config = dict(
    n_layer=19,
    activation='geglu',
    positions='rope',
    rope_fraction=1.0,
    bias='none',
    init='normal',
    init_std_up=0.0551,
    lr=0.01,
    beta1=0.95,
    seq_len=1024,
    dataset='wikipedia_en',
)
Each number is 200 + 40 x the weight over the matrix's rms, rounded and kept within 0 to 999. Layers, rows and columns count from 0.

# layer 11 MLP up, 192x64, rms 0.272, rows 0-50, columns 0-63
200,150,179,196,225,123,212,150,203,172,123,190,294,200,212,172,200,171,132,283,202,198,179,168,229,168,299,275,192,153,253,132,149,270,227,178,212,170,249,209,143,208,272,168,191,195,263,238,159,250,181,237,146,242,163,157,246,172,204,231,172,203,242,234
201,231,170,185,213,113,181,182,227,172,212,221,161,135,251,226,137,229,159,159,203,180,179,182,185,179,136,146,158,136,249,213,208,217,192,213,172,241,205,228,248,197,111,178,172,181,321,190,178,177,202,257,164,189,212,226,297,212,203,221,158,203,168,264
193,232,190,194,235,169,182,189,197,231,174,233,223,217,289,218,205,219,165,172,225,242,253,171,219,196,124,221,192,193,220,270,226,263,181,161,228,250,171,205,250,131,190,262,143,148,231,148,201,226,227,104,140,143,216,188,214,193,187,220,246,189,238,147
194,225,151,190,223,185,179,195,198,140,204,189,166,211,186,173,215,253,215,189,198,247,104,236,245,144,218,208,173,191,250,201,227,119,260,203,163,164,177,173,225,224,265,203,181,249,238,177,249,169,225,167,192,196,287,156,161,253,198,138,129,259,224,183
190,172,312,293,143,172,234,132,191,221,156,193,254,231,222,264,132,194,198,206,168,240,203,228,189,252,184,151,158,147,196,165,156,202,229,232,196,215,212,180,194,208,198,178,236,216,179,166,194,257,162,254,153,182,187,213,192,260,238,124,223,209,183,213
260,233,222,180,199,218,224,272,178,242,260,226,200,145,242,276,176,228,125,188,191,159,194,165,144,232,164,146,229,225,159,221,182,136,185,147,245,154,224,162,281,220,201,114,167,159,157,195,209,186,216,258,190,179,188,246,263,193,258,169,259,210,190,157
215,195,274,164,205,142,159,196,217,187,245,243,249,209,248,231,164,265,242,185,169,193,149,187,143,177,189,232,207,181,237,237,162,197,221,219,214,191,190,125,239,214,187,262,161,213,161,221,188,235,103,232,232,154,260,182,234,227,185,247,167,262,192,215
171,116,164,202,188,225,239,215,189,202,194,171,219,173,174,213,190,239,189,281,158,237,184,185,182,167,194,209,237,215,219,207,180,250,176,205,208,212,226,194,166,262,150,240,248,145,233,149,236,145,186,165,173,230,198,202,185,224,292,253,202,244,191,237
240,178,238,194,148,244,202,284,182,251,181,194,215,164,269,232,180,181,211,143,118,248,155,214,94,199,226,183,179,191,236,180,216,188,164,144,234,187,190,291,216,237,232,185,228,230,160,220,182,161,241,79,177,226,135,222,193,146,244,187,284,132,150,257
177,268,114,195,199,211,203,208,188,208,141,227,213,196,132,130,174,221,139,217,224,183,218,185,149,184,180,39,207,218,245,173,217,191,261,181,236,228,225,212,168,226,268,124,156,186,242,259,164,127,220,212,259,194,190,254,224,157,209,172,247,155,193,262
235,197,288,157,218,213,270,144,219,259,258,269,207,232,210,186,222,196,130,238,198,232,203,145,163,202,118,194,190,236,291,184,270,216,303,183,328,169,166,246,199,115,151,248,193,235,209,146,200,182,161,204,129,239,244,162,189,199,276,197,223,49,286,112
202,177,178,133,231,130,165,156,212,206,247,153,175,203,204,205,134,206,203,251,195,196,201,216,185,142,182,217,196,233,178,207,152,235,122,241,162,211,252,200,216,202,195,221,202,199,145,210,133,256,199,163,225,218,211,234,188,133,255,190,237,173,222,235
230,193,288,213,198,164,187,200,177,92,167,291,152,169,174,158,256,224,124,123,144,162,260,198,198,174,143,198,164,195,233,200,221,247,203,251,208,206,175,150,200,226,250,272,202,198,213,243,123,200,190,205,219,182,122,185,67,239,207,186,221,203,154,168
205,217,186,139,211,164,190,190,210,210,177,224,219,238,207,256,218,166,238,182,221,239,111,216,202,207,149,251,225,157,211,143,147,214,168,246,256,258,224,147,235,215,138,253,213,215,242,85,183,251,189,174,150,199,204,219,176,145,176,159,246,216,234,206
256,205,200,162,147,169,209,194,190,185,319,147,203,207,218,185,214,219,270,265,180,206,239,276,239,254,240,221,199,197,278,176,234,194,144,185,94,124,185,190,272,235,215,187,204,186,237,235,225,195,118,268,194,139,192,222,151,132,225,178,204,249,238,160
158,205,262,240,226,172,187,221,207,231,211,189,199,217,142,213,197,251,193,188,154,198,200,154,259,205,239,222,203,179,245,172,205,230,211,215,225,237,170,182,164,62,232,152,246,143,216,197,295,171,208,76,196,239,204,162,190,203,210,220,251,147,184,221
187,200,201,174,204,229,208,201,170,75,189,144,124,257,179,235,209,209,222,211,199,187,246,201,261,220,171,259,181,123,220,166,252,253,205,226,159,138,226,179,188,208,238,211,210,117,140,222,156,298,202,175,162,172,186,228,159,203,120,200,195,211,165,231
142,209,205,262,215,197,149,187,255,143,138,97,195,249,236,222,164,250,249,247,167,154,160,157,248,229,135,165,198,174,194,169,206,189,243,230,194,196,194,217,215,136,146,209,228,160,193,182,241,142,211,215,230,188,239,252,180,167,83,185,120,233,204,192
164,228,190,253,194,172,134,205,261,186,158,184,174,220,203,232,215,206,223,171,127,200,102,123,254,169,225,193,210,171,224,212,210,176,126,132,157,227,209,211,211,209,229,251,202,178,207,249,207,188,228,234,177,144,239,194,250,161,150,151,184,223,256,271
253,185,193,187,262,161,215,191,190,203,202,181,191,190,140,259,238,282,236,78,173,269,245,192,192,231,170,264,228,258,199,268,208,121,149,196,213,188,188,211,207,106,218,192,123,212,106,141,205,159,236,166,176,185,161,202,168,206,240,213,271,231,185,211
248,153,214,309,198,187,119,199,190,157,255,236,148,270,189,170,264,262,206,209,225,198,155,185,199,249,235,182,186,259,193,153,205,217,149,168,210,207,181,157,210,128,191,183,199,229,192,206,203,181,220,224,212,105,261,223,252,158,211,253,187,241,270,211
300,194,259,145,149,182,237,180,296,159,208,276,203,284,179,185,220,176,235,166,140,209,202,196,297,225,226,271,264,239,192,178,179,215,136,219,220,183,148,97,160,190,180,158,195,189,203,178,223,140,231,238,224,241,127,123,162,233,272,133,214,201,229,174
206,195,254,203,236,241,284,167,212,233,176,109,135,160,157,158,207,306,212,215,188,151,202,210,223,215,238,164,183,158,208,181,189,184,230,163,222,215,86,126,198,286,195,202,257,193,182,247,189,108,190,208,296,195,171,183,155,202,195,215,190,205,230,131
232,235,151,190,183,247,252,181,204,160,173,179,262,205,192,196,238,215,173,174,186,178,209,144,191,182,187,177,195,176,240,242,175,132,206,170,171,240,132,171,214,215,220,330,202,167,186,242,204,173,212,151,207,237,176,199,119,242,145,163,224,143,179,179
171,264,236,148,206,188,150,175,226,208,164,148,158,243,254,188,202,142,241,185,215,263,143,126,207,181,204,208,147,207,184,223,255,157,265,199,263,208,270,237,190,168,183,140,164,319,174,203,152,249,175,177,224,215,161,228,179,192,185,213,243,185,156,151
148,176,236,252,141,187,138,189,262,232,115,202,186,271,213,200,136,207,208,152,215,276,214,219,132,261,195,231,224,193,217,190,228,132,342,184,214,203,197,293,219,192,217,193,228,160,148,183,106,214,167,190,170,183,190,155,266,161,185,189,150,186,194,163
209,217,214,220,171,232,220,266,187,300,247,217,160,192,177,200,152,177,188,240,108,211,243,181,216,163,185,184,250,232,228,114,206,211,218,194,248,192,213,151,260,236,172,238,131,204,178,227,237,186,115,256,265,137,182,227,208,143,175,167,134,215,171,174
194,214,272,227,185,206,205,194,157,150,219,177,214,236,196,187,274,201,229,173,207,276,215,171,260,249,257,173,226,219,202,138,140,191,151,206,213,183,220,186,236,203,260,193,188,187,167,251,197,268,240,218,183,228,189,184,169,85,207,199,247,219,172,196
241,216,178,237,213,220,169,151,237,164,187,247,177,155,223,188,252,203,183,124,196,168,146,236,274,141,187,198,213,200,202,166,269,162,261,222,222,188,157,209,205,214,211,247,227,224,190,119,183,250,243,164,194,219,211,229,121,163,187,211,180,164,156,179
265,210,161,158,241,217,189,157,165,276,308,254,227,248,155,176,186,159,152,224,184,138,240,207,202,214,150,181,200,244,132,249,163,253,151,196,215,150,121,244,184,195,176,158,209,242,179,193,212,278,155,200,148,251,201,253,228,245,202,221,205,159,215,258
227,202,279,171,223,265,179,262,164,232,201,177,241,173,205,237,221,125,173,115,211,185,180,204,194,253,207,167,181,168,187,222,243,164,212,168,220,208,177,240,175,116,195,180,229,252,216,215,152,225,183,208,235,224,235,183,257,206,243,177,215,107,208,221
185,245,207,186,139,239,158,169,257,239,166,173,189,207,197,217,179,190,211,95,192,232,189,205,225,197,254,225,225,247,233,225,190,219,221,193,211,143,213,164,293,211,276,202,202,200,153,231,137,159,229,232,207,182,238,214,171,284,205,205,183,158,151,208
230,182,247,144,227,209,165,221,144,148,209,192,191,212,220,178,130,221,237,182,194,228,219,182,190,238,232,218,178,223,139,180,230,216,193,144,168,150,237,141,202,150,297,250,232,156,224,251,167,216,213,181,205,161,183,214,218,193,164,154,199,220,204,211
223,187,101,190,170,237,264,171,258,228,148,240,182,170,245,192,264,182,217,187,189,182,218,211,270,187,216,211,282,218,176,227,204,265,138,213,182,177,198,166,113,194,182,214,243,211,129,180,292,218,162,220,193,226,201,235,183,215,218,149,257,154,166,198
181,280,124,172,192,225,227,231,203,179,200,144,207,204,158,154,139,225,252,244,294,204,255,212,163,117,208,203,169,179,234,152,104,210,193,182,241,176,181,193,113,184,187,148,199,213,228,277,212,227,155,156,293,156,185,248,182,210,162,263,221,197,228,271
166,225,196,228,233,239,225,135,232,180,132,237,174,254,143,216,252,177,222,165,220,174,240,249,143,218,68,247,260,183,227,211,178,164,157,170,193,250,151,168,212,220,258,299,216,161,148,114,211,182,211,219,226,252,218,247,210,288,168,233,174,237,227,201
254,241,221,155,310,180,195,207,241,186,220,198,236,124,120,209,213,208,162,208,220,199,224,174,195,228,238,184,213,126,210,156,250,304,183,199,197,191,214,174,150,157,170,151,271,217,238,157,261,194,248,208,225,234,240,234,259,216,170,230,234,169,218,156
229,203,232,164,219,148,185,177,212,117,281,258,214,161,172,290,233,200,239,186,192,223,210,146,179,241,211,195,165,197,254,256,154,169,140,199,210,185,169,200,249,170,224,254,218,152,139,200,215,199,194,166,268,227,279,228,190,112,62,199,284,220,239,213
129,164,203,239,144,238,153,161,227,195,208,244,258,268,252,174,213,203,223,209,283,114,184,181,200,185,232,151,253,102,132,218,201,211,202,146,194,183,256,231,242,146,269,149,193,227,249,241,233,260,167,230,208,201,173,161,170,219,265,167,168,245,206,155
269,252,154,192,156,198,199,255,223,249,175,233,159,245,226,195,207,237,235,173,246,248,231,211,188,230,199,188,262,224,156,119,216,196,238,227,184,233,193,211,165,213,217,212,218,187,248,294,155,139,131,257,173,262,204,230,210,206,165,203,175,147,239,198
195,246,250,253,207,241,206,185,109,166,229,152,184,217,216,147,196,275,105,227,223,257,226,223,244,246,268,176,223,173,152,176,167,208,213,193,186,157,110,170,166,189,184,146,133,164,143,182,180,148,225,208,214,212,199,238,215,200,255,203,293,212,249,158
190,193,182,200,251,185,137,186,212,213,161,232,214,252,189,234,211,245,169,227,290,133,167,212,197,170,187,185,117,173,191,205,154,177,208,121,185,278,256,285,171,296,204,150,203,206,233,290,184,226,166,212,202,178,196,271,282,243,163,172,221,194,209,156
149,252,251,219,164,313,213,233,294,250,126,187,234,223,219,267,215,90,178,208,175,191,199,252,201,192,179,129,191,176,250,212,158,159,200,120,177,229,258,189,234,225,204,210,193,232,159,267,201,139,248,177,141,257,184,166,141,241,196,146,183,216,192,141
196,217,119,188,195,178,132,182,262,167,190,135,161,151,158,152,197,219,239,206,196,211,258,241,141,258,250,238,196,229,149,228,270,213,205,151,144,146,194,262,185,242,236,198,233,254,248,245,200,215,206,244,224,236,218,125,138,264,256,274,240,234,233,229
189,192,248,202,217,177,219,178,187,221,147,241,221,244,167,245,171,111,165,255,178,130,175,220,233,241,171,259,200,168,192,256,255,227,296,194,169,181,202,152,189,233,192,220,249,152,201,255,180,230,230,184,175,156,244,201,202,219,179,272,276,215,264,208
203,176,116,238,193,182,208,186,207,216,178,112,210,203,218,154,204,153,197,197,242,223,237,255,107,138,169,250,176,236,264,185,238,161,211,183,194,227,137,250,209,193,168,206,239,144,316,119,152,144,179,268,193,220,244,202,262,272,214,196,171,178,222,241
215,207,168,180,227,188,212,206,183,196,217,201,232,162,189,243,155,216,240,228,204,186,243,190,204,242,156,218,189,177,234,231,184,177,168,210,160,133,264,153,255,184,234,195,153,202,243,159,175,106,228,264,169,228,168,215,274,197,234,302,206,108,219,110
143,226,211,213,199,237,218,206,157,195,142,180,200,226,213,310,217,200,143,150,216,297,180,200,121,174,198,250,138,194,214,220,197,211,240,176,244,251,222,175,176,181,221,194,233,219,165,198,226,215,183,215,249,176,207,258,172,136,211,187,273,216,186,210
188,188,188,317,192,197,155,239,218,183,157,135,284,280,226,167,176,104,179,223,210,214,215,229,148,177,248,231,157,228,275,193,107,286,220,212,187,182,225,246,205,176,159,200,246,272,171,144,213,202,230,176,235,222,217,134,197,192,202,149,180,233,171,190
254,220,135,241,244,233,218,211,156,233,130,194,198,213,249,147,201,225,126,184,211,132,221,239,227,211,218,136,214,167,217,250,200,221,259,153,187,226,225,173,198,176,218,154,180,216,154,212,156,242,299,197,208,182,142,216,165,235,248,244,82,230,184,206
246,205,191,197,136,218,223,184,229,229,163,198,232,133,132,177,160,170,180,142,247,215,214,164,222,178,262,188,173,222,201,142,207,210,202,200,223,216,212,219,163,130,179,100,203,136,303,129,249,186,246,182,243,266,162,322,170,241,223,192,148,279,189,143